Each number is 500 + 25 x the weight over its row's rms, rounded and kept within 0 to 999. Layers, rows and columns count from 0. Numbers have three digits each. The size before them is the row's rms in percent of the matrix's.

# layer 7 attention value, 64x64, rms 0.269, rows 36-63, columns 32-63
105:505495500514519524566510491483485485484526482509488488475479499493532504499495512516451483500524
124:477527487531504483523482495492504489521510488475553486552512495534509506544476513493477470507505
093:497491476538488544469466507491523514495542524515510507500519484557490518537457578523474506477494
111:503478496454525513547496481493463524464470516538486519492508497515522477452518468498540522466482
102:514514460521472504489528475492527445457527493498504492508525484458486519547528504537492465474479
092:519487522505493507482496502479512498491514532454513452526519485507506523517542548492492494505541
085:493508466517503535479477500503535492504549487520508484508524460522518482512460535509442468493537
110:489518522489559474533519478530507461476488543496471482511485497547545493474452476480493549451480
102:521512519477509476418496502540500519498485516475489506508497479493537515430510513515497557489486
088:487524483478535524524488473517467509463486546484468499509502510540560503482496465536473506432486
087:493496462517517494471478510525519467496546516543522489495499505499504532502534535469472482494528
113:501490493515497508482547495514520495530499475538500511480522487500470498464595467482466458497490
101:532515511465497505490505501518500525541475480551523524470565490518492465544513478537495507445474
109:490514524497455566520532493494556495508496495468507512461502493499511492528513445512489450514471
104:513428499482506509483476514493502526521522510463474474505533481507486498444502491464538508530543
081:471496500510477484483479506483519495468522554507526445507478495548490522471502544465470513493548
089:496459489486483527501485518496496503478543478536508476503520485500485473476505570475513526508505
115:489494485541495529510458487505505504497524455508516507507474480492497530529449534538476514499483
118:516521512471524505484535487477487487535483463476478513535503508435494494546439505543548518499470
099:475531470480514462490530476518525485504461519488465556488482535469504502483492478468449515501479
103:508542483474506487522558496485506477483482486492449542540469492496509474529481484541519494509493
103:510513476512533480531495496499501486526536468526479509501468496497480524466491556497464462499493
102:508481468498490527535443487512507508460523547518511529451503509500510502536483501502504510505509
087:505495503521475465507527488524510502490499511518445539428475513477482498475509466501467493510520
092:481522486465521482522501513476511449521539515510528487494481512489518522495519533470492475483508
103:494513524466522505492531507512483457498491485524484455500463511482520543491585451520529520436488
120:481514522526524532531444491492492510490504463470515473530495461527547503489501430530516552556526
110:497483525480532505504484526463506470537504512501490457471490519489504538502541529494512440451498
# layer 7 attention output (transposed), 64x64, rms 0.265, rows 36-63, columns 32-63
108:471476471516541507522514450462494499521497494480476451478517488526519515521514495541502476492509
122:493499514581509524488501488483469544491485509522503514530512555474490522508481441475489500514478
087:479475440518509528492511503489484563497527483495500525515518488466537461547453478543503514529497
108:497500525453501482503494479502506474498486543492496526455540489529479465459497548525447536511499
092:488540505504496525479477499453508501503565457507517482534454480507498458510486481498465513487473
099:521493483478527504472527495464494521539536482470526478526488508468534501542528506513524453506521
088:471498478542495548498452505475489538506490470498496519546497476489544484549466456506511522505501
108:514501525507523452511491437512495479450494499513513503499535486517501483467502545476479509504510
089:534540513487529448475522515529488486461437473478502541526518490494504464482463524510500528504478
092:512525502491527467506500456485473482469475523504486497460571493520470487480518531508471524527528
091:519481467504492512501492477482482542489506483519525493537487519497549530517477500475508527504501
110:498512459470503539498496468448537494508504534526501477522504497560502551488506501506493493475501
103:489501472444490506469485476499488473515456501496521514467512490524498517467471518532472491492469
095:467526473497488527486470521491502454538522530521509519515497484509496502507482485466509433516495
110:495505516472479538495522558486485514494523508494499523520510503502509464532538486520516531493477
096:505464496497499503499510503497499544533539463498495506547534508462531511500502492477525500513541
097:489499500494462516505497555530505532505517491498509532549500479462538495515490474520489540508494
109:536501468577505516513495517496479528484485475491498526496517470518491475517467441547486549529460
123:476523552552515510489501523516493464498507472470522485505460487499466503522495516503500486485463
102:525509501509491497528487482506529500451487513541497489506483531513471526481535525461508510483526
110:498514529529532515505510474478542462500496522510502477484479481492477469522546503512463509459493
103:470477445525536510520538498460509525518508497485495480516514486534510521525487508551478554451483
110:489493485453448504514468553527468503506512501497520563485507491472528454515493486486501541539501
099:483505484459509473513504492486530497512465515545436475464496516528491513461518524540518497472486
103:473469508512470480505474521518492498496547463475515517541503499480544515514464497425507510479517
108:496546530476534467487513447518492451485500493492493463492552489535467541485493523494483479482499
118:539476515535498534486498439516498430515488528459499512483526495516516488499471453497495486526531
104:469478516513516480491521506483472514499540506493498444500556512507500532528496523483505469509497
# layer 7 MLP up, 128x64, rms 0.268, rows 0-67, columns 32-63
098:475482487498497535514552480486486511460485502472491485509533477499501500486487555512466508504497
089:493509525461484531529507469514538501541474525506476484498474476443465494476503518477438504451532
104:507517548466540497506506498514531465534499445497513507487479475541471513518505496513518503522490
103:494481501506498553495515489536509499498519517523568510473503514514505496497475479510468550450484
106:498444510508495528519494514497536557514507473522546491537456502455548535523488473512458521455512
102:508478484507478509494498494531505525481465469455479489476486487494505535491484500481471505516497
099:487478491518470478485513499487540480483501527517518544466493527497459497473510521480502476502514
081:500520527501443523496473505482520512525542449471519536545500473510518504505485502520511505518502
094:484502489504513477479507492509493527499481444476531480477510502478477497518520485518467534482537
089:497495491492508524481494478508485463533477486472518506485515495502470508470553494500439512496504
098:470519506512483503515532518499510463479498458482507480489471486484529493494541575534525510495499
108:521480495549503484501530517452527506459558519548487481479491493514496517510500494499460515476506
100:507490515500489501486534488445495515520520459497505471481479472515498516491508493545519452534480
103:516453517462462470486473522512506512537539468464485501458526490491487514507491507574482487460525
094:504493540490507520494502522506470497458523442501533487491444521495514514484494498516481517463507
090:479493536507525499505483441455514505538515528487474500480480467522515556459471504541487512499511
100:487512504535484503464487506505479511506493447454491494439497512488530509486524498503438545484488
094:495528479506513490514474414446500522491483508504513490550529498525507511505472477523472493488484
116:469499480463492452507485504484505530494549516512512507453503489519534485508478538469512513511506
097:491506496495462499497472481486523495501494482494493548445530487539492534556518469491484495509509
112:448513502472518514447494494485519506497543512453523519471478496462503506499462526530484520534543
117:452454539529467501504482462486504519519478528512476548494493481507505517536537493513459478452514
110:468487481457499483523505481478518483504511521536526530536456500497472520479505535469499494477483
100:500446481544505502499540502545508518475508492496462526509539495519502501485532513482466542460503
114:502452454488520472463489489475561456488511518527509497531524494538485495510502543518504542519505
097:503498466528474486516532488475495503435512503510474555495510524488516556469494512472499518521510
090:496486472459517505464504500505540509449484539472537504490523493485477520510543522497488521499493
079:484487465482536505499515438533508472500501469453496490472497456541467515470480490510542486460508
100:481524507534479488485498445463496518477521519498494504491503481449553528501450516493467487450527
102:480508556510503512475529481529548505523466521494523456473469504506460519492518498513466525500495
101:472477500495466480514483499500502517532517466454524545543512480525532536511452506500473513477500
096:475488508496493526535526483485515490565565515512522485482471475473517462547491485467517501494507
106:483492532469462519468501503484556489521488482489530534518458476529483475472478480483513484485488
102:480475500473503491488497500525489524513481513510492530492503499443485488509507508476438487515503
099:480493499491476492515457513499520548538534500550504500514482495511552482457500486552459481548523
098:458507503487532506487478502535518508559511488472476474519496499521532516495502471541486552495556
086:454511490517512499485529490491534494482481501500521487513491489519500459500518553544457502502449
104:508536504472464515528525482520500511503508488564482468507507502465543517520498493491472545471514
095:446490516491499506508538508495523499477467522464509510500519459536469509514548520526463488519478
101:461503487485467494472504495519492533534482505480491545481548493503462529513536505546484491533532
100:465516476545516481482551458542569506486531495558540475513517508468508547498488495503460531499507
095:500495503504484542508484471526561484491489521505503517475522478493520505498513503511473510469489
108:462511534514445461510510470462508475472515500538491479528537513520495541528501473510484523511507
106:495493510470458558492489496518541511520485512496550544494456495499454493536492466512500549531494
099:477529502527520498501507508485501527513544524501484485532518520499497485477480475474495488477498
096:467518507512514509474508511508494521496463488507523518512456498472479477454514525521460552494517
093:456508499542501519517498481530512471551507457465502479508499491518534556510461519516511506481528
094:510480521521482523478520491492533483538499514446493509493503524499514537503528511541507481511525
087:465491464487498539519531488447472537496523517503518511527512494531523462480513508492467494501574
097:451482514549498543486516499478518480470559506469488492473462487520482518498466523543474510469477
098:490499525460513528469518467515524516549500509477525462500557507478526494478491475496509537495536
100:498457506466500518509558487454514524530513492514526533502541510522500511507483549519473521484478
101:460522496464541501472545540498518491502523470493510514478507481500515491515468547502484493502520
095:489493486514508505506545508483484515533510482510481499447464477486522502519467490545473520484500
100:510466481514518532521542497484517481524578508473481523478505528484528521465535488463451504515493
087:509494524511490471541509482486492537521520475525545533522502504484512515543493501536506556527492
093:521519525482456487489507461489510531484492511533475485494543486416520547541489460510519481511499
110:463487496543475530512488475513516532490489506525486481502486478484499504503493494552487521462511
101:449476495502523502529544478514481514516497502495540448515522506486485472524511516547500520523520
111:488469543518502486462515489475511466499506532479472533466490483478502496531514510533502559518552
102:495526488518490522448496544512552456506472499503541481499515491529490477486491512507473488464494
096:491454443520495476505502506466566521477488503536500479525515472475498501522502502537509508507480
096:443497547499468478526514520519485510474511517504539484509492485495483449531484497487495538469491
098:493498498461508541544499454480482554513569513492496548510465477519490524502507500498480509515511
103:455477469552505498517490503522515480549509520463491534503552499536505487515511497500522514509510
095:463471528479527470441445495456498481524530497517515535531514509464509515456464502500480519501516
094:478481464509501490488536502479496520470525527484506502554526509524527534506505481501500453467504
105:495490515514509480487536496504514473502476457528519523501487452531486541479535495518534508510532
# layer 7 MLP down (transposed), 128x64, rms 0.252, rows 0-67, columns 32-63
097:528497532519472549501443455509533530524499525501516519500498493477470558502504483532484470507498
093:496545502480481483496510501495482549524482476471500482516525432510476477485529476469549480492497
102:495510512503476482531448492455518523460519461493483536483544504519492454507522467500509484491514
105:501502552495515493509502501518489516469500523508495470495512504502519452510504551503466507435563
106:513506466498527523460509510448494470486541526510469509469505456491512532470471504470524532531473
103:521540518471481508504478502546481512504484483508473493461490504535494499514512479488524456512497
100:505518491523549514497513506514503490542487537520460482489484481487484509515464532475507499508551
087:529498476499499514504484517526533510485493467507497452482530513535470513520463511503513512507468
099:462492495511541500547506514476486517466504488518480535520485470531507491479501486490496494447478
090:473493419496510543436508498504481481528520497487504508495482474511494477546495475465538500514485
099:493521491462513513483494488516529498503480524508521560497519537504488528506485522504506492490451
103:469519492472536520542454478511475519503455491524524493529496499511457502508515489542488461533487
099:485518482542494505543467511500532504560489481478486530471488507524499468503464521466525479502511
105:475515528484511554495486481469519483517484504507512517527440490531493510485455444478487498532513
096:507507512508488497509514472554488496510515473428511516526492494499506503499533514498531458503446
092:518498477495481517526425523475486511505511514522483455512517551499522467536468495488519516518469
106:475501470510465505482536502547542531485506521508516522548505492548501462470513496468565457491503
095:508520546500451530516524514539506511498522482491512488525538486533484505506521485498480454505532
114:526464520493490490504539500470536483541528500531482500545482488503497512496545465482478514563475
095:513490524477499529488547519531483501455510495465470528533520539486469484496534545504484493498466
107:497477441454510529465478522536535484467486492489497504480518513518513504545479459520499484539493
115:495540504454510517517483477458493500511444508471506504524514491513507539483517491511560508533485
110:476471491499519517495489519467502481454491559473493515522492472560510510467474481522524488519541
097:514500491494525503454556477502529535474518537511499523498483461504537503460486489495508509508456
110:544506511508504492489503450509484516492504510508503521509492500471534508463481512544527488512489
102:518484523482479501469553498497482506467541469502470484476504487493481527499485542497499499507507
092:526501502501522530508513497515495494491491529503503494482508523464523529453475464499471475466462
088:507526479507456483446466473486506528483498502525497510511489503489468495493551471517525476516488
098:520497461460545517510433541499496538486468503491489540493482466488513495524520496509494470509538
106:516505498478505516490480498498448509538454445506474470516457464556496473501490524504516497487477
097:512491502479529514468475514509518456495503484510510543476504524501470503536530503484543478500531
094:551492512506496520499518471498435461542492519504475516444484488528508520480495504483487470494553
101:472499516503513514496558515502490520465507545481467454497539510507485492505499515535539483520490
097:471447512489487489486524493521543518488525507491463504491492539521496508485486508502476515478451
098:467471510467507469503523540492522504466469481488474468530511510515474475531522569488503496474558
099:520506503495523512476501507477455498501505485512462525541473500554485483536503468480456466477555
096:519451493513505515521495459493448527534501509477501500469509486534475485493513497446529512517530
105:500566497506471519485531518479472510497498503471491481509526515509516508537467495518459505507500
096:530488507501491552514501525471523474563504508483505492504503464491520488496503496503504441545508
102:499457520500485469539553480500551486486519487526453512528497511506515506513501483456511510484491
102:465475490529518493498531488533493473453509535509543498551503487479459481506501533498531451510491
095:519521482466489503479464504496516518474534483503489505464552503512545475523519474483509476513523
102:542496458479496498509516516511495466510488474547491533528507535502464444525497514523485526499507
105:489537510469512498502521528542515459466516522459489541475547504504505538498508521507540504467531
103:491520465504525500494512481475508484508543491522456477500513504490468567507548474542484473482494
095:499472468536491475444453499481496512516486476506485468539502493564482479493479487486506489473478
100:458522508528507489497500495490487521501495485514511511500502536500502471450522528499498512491516
095:502531490501470501541476466490469484521482521542497507493485491503450531513517492482497485534490
093:458523488496545477508499507503538521484456468491473484466503523524480451498517504484485471471535
100:520490500496476516501481475512477519490470479498522491525489494499500427470538514471522535476530
100:443497513485494535545543501526511508440454515492517498515500539500477484511510491522507434512509
103:498510497497498475487478510518476534487496517527497491536460455496442506540460515523502512471546
103:482508497463513496497522524509449467519511501492452491490503467450466500527520519498548513518501
098:457484475472521529511487524518531525516457509478492525505498495531487510504465480472517469467441
099:515498457487506456499506465475504552545494462523498505490488494481495504492513528514520478508496
097:517510559476491533471504505492504485491502533516469454434496515511483531463487472458480507497492
093:524479452509521549524472497522506489477465541508529519525525527517482512502460475512459453462475
111:480532457451494524501522489519500521494459536453495495530504529535512450459482497505498513504482
101:469479547483498529469480513489498510436507462480481534469513491515474532483513477459496474477502
107:524505498477516452421489525535479474491506513497467473454486504490475489559530499471499499531539
097:513498545486492448527495507520515538501535483518454491488544553490499521493507484462514533494470
097:478527505511469525494503506509504510479491464517501492453498509490527498548551519450503517544469
095:445505492508487495475549550534489488545492467486466509501489515459494524531499514533505489456499
097:454484513478514515498544552508499526514483513545485520464508517502490510519487513444549469447479
099:521482514474482498522517493512552551476526509439483526488493477512513498455460496494512494476492
095:549519490462523522488516468503495516503493500524511480486529548506467517472489472504511463550525
093:534539474504530494526464503487504468504509512492475511488485489488480432481547489509523495478535
105:476469531493510551459483480531525554511445510505496497513495509433441462475510525502497474531509